{
  "activation": "squared_relu",
  "rope_fraction": 1.0,
  "tie_embeddings": "early",
  "optimizer": "muon",
  "lr": 0.0115,
  "lr_mult_o": 2.0,
  "decay_fraction": 0.765,
  "train_tokens": 136200000,
  "steps": 4157
}
Each number is 128 + 24 x the weight over its row's rms, rounded and kept within 0 to 255. Layers, rows and columns count from 0. The size above them is the row's rms in percent of the matrix's.

# layer 7 MLP up, 384x96, rms 0.187, rows 144-157, columns 48-95
size [104 114  96 133 147 124  92  17  96  16  85  72 120 123]
[[119 139  95 126  94 191 112 131 157 129 144 129 153 121 163  70 139  89 120 115 122 110 126 126 130  75 185 126 132 108 139 143 101 114 129 138 154 125 149 111  80 162 123 114  92 119 151 109]
 [ 99 155 126 145 120 166  97 155 105 102 131 131  77 149 139 126  96  98 128 102 152 147 107 125 146 114 181  84 117 152 124  90 156 150 165  84 153 124  98 126 102 153 171 117 149 131 130 101]
 [141 122  82 113 152  79 119 130 144 169 120 160 143 144 166 120  99 101 146 152 146 177 108  95  92 158 104 137 156 113 102 155 114 114 149 152 132 107 141 149 121 124 132 135 106 111 127 144]
 [101 107 169 103 141 123 156 130 115 114 121 159 111  88 125  97  92 158  98 125 152  90 153 145 138  84 135  91 147  83 131 107 110 129 123 104 168  85 151 109  83  97 166 125 152 145  94 126]
 [114 158 123 137  86 132 145 141 123  60 124 132 107 149 115 101  93 122 151 160 170 124 123  88 104 142 158 138 123 132 102 115 149 164  91 128  84 102 125 126 127 135 107 154  87 119 144 149]
 [150 155 149 117 148 107 135 133 120 118  85 142 131 105  75 149 117 136 141 157 142 119 159 133 117 141 145 130 111  53  91 131 113 108 109 133  86 154 124  99 100 126 123 167  90 102 120 147]
 [142 158 127 127 108 124 144 121  96 123 122  73 122  93 173  99 127 111 112 166  57 135 122  96 112 130 107 118 135 140  86 106 105 110  74 131 179 100 117 120 116 169 155 118  96 114 134 123]
 [133 102 131 135  85 130  95  61 120 157 142  86 117 162 135 135 170 114 167 109 115 122 140 120 103 146 135 137 111 143 132 148 104 165 116 102 153 154 144 123 154 132 105 158 145 149 123 129]
 [118 110 149 165 124 161 107 173 131 191 117 127 105 118 104 141 159 152 121  91 148 157 152 158 137  96 113 124 105  96 131 129 144 127 128 144 148 156 119  78  93 146 120 126 150 141 155 144]
 [101  91 101 130 183 131 151  88 180 105 142 149 119 133  92 120 167 149  63 131 126 121 110 125 100 162 112 130 136 166 152 108 163 168  98 123 121 109 142 172 150 107 150 123 138 120 142  92]
 [135  81 116 120 131 145 139 183 150  79 136 148 128 136 108  96 104 164 105 165 124 125 132 120 171 171 140 159 135 127 122 127 149  97 110  94 103 134 143  86 126 139 111  82 112 103 110 155]
 [114 147 156 104 103 174 102 123 128 139 119 118  74  84 168 153 159 158 175 118 101 124 133 146 115 157 160 117 178 108 120 150 129 128 132 133 132 112 132 134 126 150 164 148 163 126 148 118]
 [ 98  86 157 134 136  99 135 124 117 137  75 139 147 136 113 106 120 127  90 171  92  92 133 144 139 152 149 110 105 149 135 155 159 129 126 166 137 109 170 107 116 156 177 152  99 138 124 144]
 [ 80 129 148 151 145 136 108 118 121 124 168 128 109  96 122 147 111  91 123 118 158 122 104 114 123 122 140 113 123 116 146 137 183  94 109  93 114 110  96 129  90 133 108 112 118 164 132 162]]
# layer 7 MLP down (transposed), 384x96, rms 0.0445, rows 144-157, columns 48-95
size [107 127 102 138 129 149 106  14  98  15  76  79 116  82]
[[110 152  67 111 180 140 124 124 122 108 144 133 126 101  77 115 167 115  94 103 157 143 137 118 114 100 114 128  95 138 138 137 144 106 105  71 109 148 125 132 102 180 161 123 141 102 108 128]
 [137 151 126 113 111 143  97 133 107 124 145 128 127 145  84 118  54 105 168  92 159  87 159 123 122 156 123  81 119 122 118 158 125 131 102 128 147  96 100 112 131 148 158 108 157 113 116 134]
 [125 112 134 123 135 100 115 130 123 159 126  88 110 112 142 111 133 127 120  88 113  91 138 142 148 137 141 103 158 138 117 173 151  98 107 157 127 161 121 114 140 120 149 112 162 134 139 141]
 [138 139 147 128 144 105 113 113 152 131  93 126 139 108 101 116 144 139 119 150 101 106 114 127 137 104  79 129  95 123 121 148 117 126  88 147  95 146 106 161  98  93 145 133 157 130 161 134]
 [ 87 172 139 119  87 132 116  98 152  91 125 136 123 136 125 152 105 134 118 149 164 147 134 122 145 103 135 181 148 119 156 156 136 113 139 162 135 146  67 133 127 123 153  93 103 160 160 133]
 [109 110 146 116 109 110 100 114 161  91  96 128 131 146 120 131 162  87 158 127 150 126 109 118 147 130  96 124 114  91 103 105 106 176 161 115 134 127 135 130 139  83 105 103 135  73 115 118]
 [124 109 114 122  98  58 140 110 151 127 177 115 149 133 130 135 139 124 105 105 126 121 132 142 151 147 159 131 107 128 143 120 142 121 157 164 125 145 166 122 104 148 143 121 169 104  56 166]
 [115 157 107 139 119 135 143 122 151 109  97  84 139 122 121 111 109 114 115 161 127 128 101 189 148  97 130 116  83 113 151 161 120 147 145 133 107 116  90 143 110 119 122 103  98 135  86 123]
 [152  91 131 147 137 126 161 120 195 149 148 135 110 151 154  93 115 155 119 139 141 136 183 100 123 115 149 164 102 141 130 134 160 164 122  82 136 159 182 123 117 118  83  89 116 144  90 147]
 [ 95 174 175 136 114 160 132  91 107 146 125 113 120 123 143 121  65 113  92 144 145 118 131 120 133 117 163 146 100  87 109 128 111 165 134 114 136  97 140 143 109 153 153 106 116 140 103 159]
 [166 122 119 169 137 145 145 114 101 110 119 137 138 142  96 134 134 173 116 124 101 152  91 165 116 140 141 144 151 122  99 129 122 113 151 142 110  99 112 138 161 190 155 156 110 128 132 104]
 [134 145 108  94 114 135 147 120 122 163 140  97 131 149 111 134 141 155 119 138 109 139 138 139 183 163  72 104 128 139 153 129 130 139  99 124 118 107 153 172 112 119  86 150 128 124 141 137]
 [122  83  88 116 132 117 157 130 128 143 100 129 128 151  95 153 106 139 116 139 122 120 140 114 132 144  88 126 133 157 153 146 145 151 133 140 176  90 108 136 104 190 129 124  98 123 146 170]
 [115 121 138 109 129 124 152 169 136  98 120 120 104  88 125  71 123  88  86 160  96 157 103 127 143 153 135 141 115 138 140 110 134  98 101  97 139 126  98  78 136 119 115 162 145 133 124 119]]